python train.py --hidden_size=160 --head_dim=32 --intermediate_size=640 --norm_eps=1e-06 --qk_norm=false --bias="all" --init="uniform" --init_std_o=0.0 --optimizer="soap_variant" --doc_mask=true
Each number is 500 + 25 x the weight over the matrix's rms, rounded and kept within 0 to 999. Layers, rows and columns count from 0. Numbers have three digits each.

# layer 6 MLP down, 160x640, rms 0.209, rows 81-159, columns 480-559
509532485526511470506499497475487452473465507484502482505437491506505499512473501533500469492508443503521530516486509502473505533488478502466504466528507472495498515510489475506538519482497544497481523501447502485498488503513503486556506479
487503488518484498486516515461481506529540489506494491488533513487523497500544465464513490525473529487498474480504528499493491490516489500481511450536515529480478486540493475553515538503482465480538470507465530527491520483489504486537479503
478492495512494504503485529528527512474486524490520484427483526473494507511482506483528535525519495481476461495524499511499524464494496485547531504463501532515458542494509508476490488505483491481466505533497482490519456497512523485476550491
474483472470497492435480482480495451471485514500485532520485497475479491539507495478493510504521519517505496487472471506539497505479510466526488530489521497511507527456472516508471456492492529556508435514442486513474500504520424482510518512
511486490464500524560477489488475455448425478526450476500521479489474477503517484530507504537539501507503489519493511459514482538488454481470497467471512487474439494504506486488543441484478509505480553527514509496490466533470532465530465474
497510480527481455523489452496454516514495513492501536525506516487483501493484484481483454494515515518477513513498511500488498493510508519508516513499492501488452504473482454517461487494522509496466481513502519476478510464473471531521521517
460518487486468518525509532481523465516460504527520507565512468523492518458471517534522483465566523516490522517449471464512508493511517512457478487508493489491517498481508516483516490532498474494504477494428509492509495487514547482531539510
524503507502483479499463470515498473489489486562510462488524518491502493523536474485525549547493498490455477487523517541521499458497538474484497505454513528498526500513466501527487537513515492515514573513505523497464461505472505503481480492
475520479521492525481505531470540513488547485520482491500501455453548488533509540469504469513478482524539505492510509518453553511534556507476472470498517463497503493547494517519505474505500483491486490530513542516484499493492517496525495497
505535514522511489500521497490472542552477481479538458476507538527482501483462493504547503470515542543520518507510505496496510481471492499477500471459502530515504555475549475495501517475529440467512477518528517484480498452486550510507504502
465494517513526501505436482502482501500510481511526554513494514485520487478492483503486469464484497525518476479492519514502525492446472480502519493487530479511450466497476496484520451526501511512483516493526531527497500527527465512517538489
496495445466511507502496524489501500505509505513522493521528497534501512533482526495523519507505480459504475503522512457497489478546544489507521456483427505510481509546527517517492461524502522525482472492504503490483526527486514487509523494
502452476487499483514531517470481534548509501532483492461508471486515481502511478505501493469476489468519508499479498467513498524532508471491449521459483479476533486498492539485536472468535505504479507472499506482492497510488511524504479463
517521503519466478506461511479517506482501514456504481449516524442474497479492461505495501506506527519514500483509504491536498558503486488472460483462484514486466494512519519471542483503479503496492490481449515510499458496450473437521417507
537534485485496493505539501483535469508462504466514457509449499512483516501483484516492488522514474493556466475520510496470497483470477443503497499542452518515501500491487452543494519521518475504477495501473509497529490546500506495508452503
503468518478486516526426516521469495565495462500471516486546487503482483485507497474533502525531491479543489498518489523466493478519503527526477509481526495457507494530477539482491494478489486483560439486481489488557461502504496499506506467
548537515505523504566486502511507500476503461502495559502511525484531475473501524489519532525489541500512497480468499500552512513516497505547521523479496526513486496533496539506523491509492552467504505481550511518518479535481512486474494488
532502517552506506503511481504502507488513497487500487484481533514494532510523479558492499495531489566537477488483529548460513544509465511480522472516502498501519510474494540500498500498527467522549442544519490491496556530519486536516481477
486533523513542509490543490481511513518517510498490507502488526475481497523505488463527482509436484530493504485474517498509507496507480507518516519518494485495499549543566499512542542512550504508517535510479542510518505517501486479544502516
433474494483501491514493486486483462478514575470490542485506506480520506508529509496450463501534502474554530515513503494513491493501484490495526464447484522472496527478484489504503496488481451500461485513530506511467533502496527477511513530
505501486522524459488503524534493503499512511519475517555496481541507490485541452490522527476480513529497498500501502497535516545489507482526524511530485511516477514486547490532504529485498511553500518486492515473535517550501518500548519503
422539519515505499480513507507510506498519497536521513525467497493504480476468477485538515511493515519555519501535482491472506521499531485484493497490524480531509511492493514535502490500505521536515460482496533499530459477520505506503454484
471495496487517504482480491480496550493520520510496508537495530539527492494513494501519518500510500541482481473519520536428492520517494519492505503559471537509518499527546506526507496492484513512495528470605482507551502524493473533497496471
530471478506514499517497499517522478481515500495511548470488504465470507509470482488495505532511493485485518535496520466522512494469559510494485536483446489468486501532515491520502509506527487519465486513488501500467508516498522490505505497
417518507531466483539491508511468488546504486453494519530512519482544508524533499493534479498485462517557465566517550491484514488513471516506512524512483496486490483464509483473509509497459482525506519497515516495528476477497478463538489517
466483507481464494466522465491465509510491460510492536484491544520517485506504446540469523508450502476523482487459497482479487531474507559502495533529449520495495483556478485499482492489553516507499530465529494543429473491485485472509507473
481506505542467486512509509512472518480502516551503454510497484542473498502462458472481483471533465491489502542558547517495482502523497516536481573510483511523495511468449481513507510502468517504468514510469501477549481530505478517557483494
531499490467487497500525487528513475476517554531530467487495483500479531507493521488453482478522519520457473481519490491478489506495488536515520565493520479514522492514457514519513508504497474492507507479492515516503505487499483507523497512
521484507487566488511511473541477513434507473512488494509500442510468540494486506472560477491484523467497485533485544469527473517492531539512507466480506482460475472519507503539506479494534501512513578471538507522514487469485513504477475500
501534483517494528537528497508494528491505454477514514455505461485532498505506522477452487528518505497503511504514522506480504503484491493498509501510510523509526447462528513483532486483547464479474531543542527478475527523527449513522521500
463527502488454522547489530465478517525521531537517493544494492514491497426495508528534506555448488488468505518487501524493486559492514521491492503545488487499543501548460491494537453483462501528510479499464510538496493501524489553486540501
528473472478511505506504508487492468492528529510495484471446521515513508501553488544519486503558538504460511467507479536422493524504503497495493501515508483495509471537457552457528514496505489506514493460494506527532527500481495470470516522
505481448497574504486477522496522545482537522455490534434513467554545496488498501492494509481541524522515503482447500494500488507509482474562514538518527447493508523469463490496525527504512504537495476489540486525507555534494492506503472499
487466589494484518465478513508525502507496547515472492458457487492475476522520476472519475540494485506514510495497511487514512510509430525540497501469447488488504492513493536492489540500498502474449500527503481489532518473460464458465441493
550473482461488497515491505523510512474453507478494537505542500480493495516473500514508494482491511525565486509499514498486484542494518507552538488463529501502473480483470496498485491499485512528499480497550490515464491482512539502492525512
516524511474529479505507501491482499513504498520493497542514477509506486490488493540534498517460520480510503500503508494553504496519499509451517481477507450514461504450499459490534487504560522527549513491479527480497493475510471523530523499
517493481515532487476468501496491504499482483488548505518469547532492512533509508486529500503484524555520509498487498469469515488512493519497535449501523518527531502471492467506487508495464505494489510493494503509484499511517518503497480486
540494477496485490515519529477478536475508550539493462513504498538482498523455487541478504484480497543397493509518500509500507578518520525477484491504492493498471516507488542493477537528512513496528491503537501474537485530521468521524549498
507467513473484498518476524526503457521500500451484515508477507506533521538510502526488500495492503511490505523490454489470509511520473504473505473485509504536482520456504475463503518524527502455474452492563468529519483507492465511475518501
491496479487510517527524495553474505486522430465488461426482506501501512493476498489518465482514528452437499488512499487492489481514528526509486494465539520510491454478494527445509473490490484468534538521466502521514512436514462511503495513
461544549456554503453521537525499501498496520491501508486471500523517504479487465491509496521488479515499492501464514479510495510532471516496510467508500505498548490517497549463469461512482538505533425494490487508544535475503504539483490466
531488444447480501476478511483484493486490513470530469481565528538501504492529499493511493480504474461494502520502477522507517459483505518509533471497475490506498511543497529554473486521447506487501492536478451485530508541502509509483538517
560508561461520534474479449515486471520538493469494498472478477486528505497513494510474551505520507472489480478499473508478530490470492485426496496474520494488534436511494467558477483500509522470532508480530468487502517493502495508508494542
501492526468507509518510478452494472492500493508504429492512486504488495491439505493454515526439497506484460510478493474503477517514499491507505479471481477478448497456512484503477483467492427465524465498472487533492507483520502522481529503
520502540536511511485528453472488504534522504531494557531524524514502464497489507524483549530500491508531517517484514540486483504479522482482484493483486516507507490507454490504472505465553477477470474492527545529477548522524526540504548496
517507455511514535534461486529483491503490502467495516483463496475486506515459479527515495554550526473513491488508499530470507536472425502553493418499533495496479495490534502464522500495489489491513482496483537505517524483531486503500488523
525477472505490520510489538506502477489498472476516492460457481523497485501468499482515484498562532492508478483513492492487485480489498512472490519491504539508490481547478531474473513476516510492514444462485507510444492511481510469522523469
429488471458482508503536536464477487517482477468492525519503486467484525495488498503494488484504460509474528535546500504494468480523504471545493505512515478488492575494515490556518523494474493517482517501438513512506513522549479506499544490
545508512518538485546508481514528520497492525493494503513476475527529524489463515521526525503506518480505510526519510490504512501535513490533497527463497525493539496494450457507511524504541477467476478458490527500467502471491535502502534505
503528505489517490519505497538520499491479465481492488513500500496526521473555534484493520503500503527537479496514504505501496521479536455487491534517465565502530530538515467525493502524546550460455516493496533496479491510485490509495487548
500496506537511497497477497482532508523518531528503492502455526499481508540505500498494479511426471506504446510547492463495503546475490485529542559499498507512518504509520459485500503530513527526485536515457501559509524543502507491502549484
505507484502498512445551489513490495509489457542480520565519541495461489516487483485491525516512497502508479548491493471512478506527485488526505495470491524472505483475499512487516482464499476488501498472509474506529495503461528488544507462
522477487506510496500529538517496521496469452517500513487473492491518492514541502532513550507477487475487490456449469516488510499475507520460499550476460479531494466508474498511528460520499478521504439544427490498524506489535507499479496510
477497489526505454481508523495517507459491474517534471470534491517491480474457515535490478504513467478481505546518491533477534477487487461532497522450521508504442482497468484467451520532493464498514484495526454477479515483481495481508527509
536511505476507460477513526498496530544510493541497491530486497494479494474553474492487489507473488487530550521507483473513522496501491455502480514502483522481521439538521478503528504467462522485515504493568501483504437541501493521523486498
479481458510490515492555522560512491441503500558484483531480502509494468503521513490494514512451462533503516490526515488532453420504505505507477487535512489458489507481528519475516464449501489507502494483543543532484494497486488522482492492
518487506518463484495465493507492514481537512436488504466503505467469493498452487475498509483485476454473512502472440490509502475483528490549460514518466455480494486490506514510507529501527503521505477500521523490485500461516518473532534483
494487510497505501468542470496477494515479504467519512489496476497504476531468469483506513504537478483548489504499518504488525508488511474508481509523543474499515483521538485475525536505471489507464496537492507485510465490499487480553478512
486496497513491529482488505466500487527475523478463550479527457506498515560477501447485439506477520480492460479492503457493434492485494501503511485529509519502499470522483482513492518510471499492480497504516504482543495512494474512491535502
491483553538493530526482492515486500504527461521511485474543510493535502503497480473469488443505518479471501544543548521489473506459472561507476514461511467498514471492511479453496527505474435474486475503485467527469508520544460512461471540
465490501506475481523530491515502522490487508523509530537477537513509497470539495486477493499529515517536508507511525514524469482510454499487512474533514491480504514518470535505460525510499538496520512477529515540495475509486464485519472513
496513489498533484523530508495485490561502507519488529532472512493483516515539511491463503504461523523457509477465504493506495465529511584483505593460492554501517522528477504509473493525536519499550494503518470512466498505511521491475483489
547484461480479512444523509519502518481477503539499484529497463459507511519528536482479477500511498536492485491513472474549510508489516523463519529424503547488474540471513531478552496501463557536518477495478525521491498469483472475475508508
481488514512489496518544472473497476452507507536497487459554495483463499512460477456523459510506466512482547518519530461491482484521463523539470484477458494491480491513500476536473453510407493464537479485494482490498517489490511439510433496
484462542469492525481529484487477472484496495501462506501479501519426471480465515499551531518474494469503581507502481484449447502507531495474507484488479491459534481556515483494506476456473475503555448461529468516519497481479523473504453474
538502491511503508492496456506534572497536466517518506515504509505511508490448523491495516505482510494481510506495468552512493498503558491475532480514502477508503524521490536547496548515467485509494514512511477502517487518499507507502551494
477522509481485503492477510523485471544488553454505530450520486488483534479513480500502499506501515469498501525468483552533510492530494555489509503481518477475539485526482480487491510505499487504471460519510485510515503464497555515464544500
463510440511481503516479557533534498515478506524526482488511506524493499504504526546529516503529506541461554486507481474510499472492516497501487515472508496531515489499520505496541511498518453523480565494448506506510489472508509496488506499
547489482485498483517485467514502523502465456485508551524515481496496508518517520469506481465507490454534448506480468499460464465487530506482486515490495531478519467520522492497475488518503494491461516539470494444484491516509459461509520460
495464493529444482502546487481484512527518489470487502480501464516475494520474472500507512535481480493511546467527512471524469524509491508480484437467502505492479497513499547478546515493463518490507523487452525473534477504433510511520510536
460515500523555516513474492536492513491461505505513491480498543544506489518548520514510531528555520479503490507500505530486461525497520496532526544507529494498518474482575482485506515505512472451466477526499534497502473505520522435498494537
514481518487535506503460496521534468471521521502499525453473525556480473507493490475504530522480482465488506502515491485495496498492496509534473490481453490489520529487481527473489496505475468504469443474468508508500528479478458476516480481
488499517530491522502545510499499411500497476499560480533458495502503496494506504468529489486524525503464497461516502517543518537484475495471509460548469536536448483471431454416535478495469557535511477493531549516515489495495468442521493524
531533505474556472542498449521503531491480502477494459522510512507485526473478541489482494508503468527489483485504521510497474458492461457543492513588520528487487465473483475568476507505487507482489510470527501533495524483499531516462522464
476512441468459501461508510511508492480510492548517483502510464502489465540477526488500484491478489507463492539502510521545499488537510458531466510500477512502511507548531532524527478516476506537503514504407526479489536487463502521510496511
515514523487521504553499492508493523509521477458498480535524466519503506514540471528547534487483527520488506471500456516492494516516481497483495468514531566495539459496531461512538458515471461525527521488467500479486504548489521476492509519
520499468494484498470458500516507519470510548479499522506525468493564498538518502483532492507541487497555461534494503477481503543522521499539487459495516429494465492504548496494506511492502517528511527518480504491488502507490455498523513501
542520508472480514547519486496502507501544480522525506460542530529503518521514499489489473497484454525521554483497495523499502515489475497507538492566477502502521517489513512519560470525487517478508497477498464481501495476494479519508496514
427508495502492485523544512476521471473457490497503510505493516498529515548466511539509520513474512526530523512492553497509505468509539459518476513512486535508522517493493466511508495501526563492512496499514526489481481482492499492450499514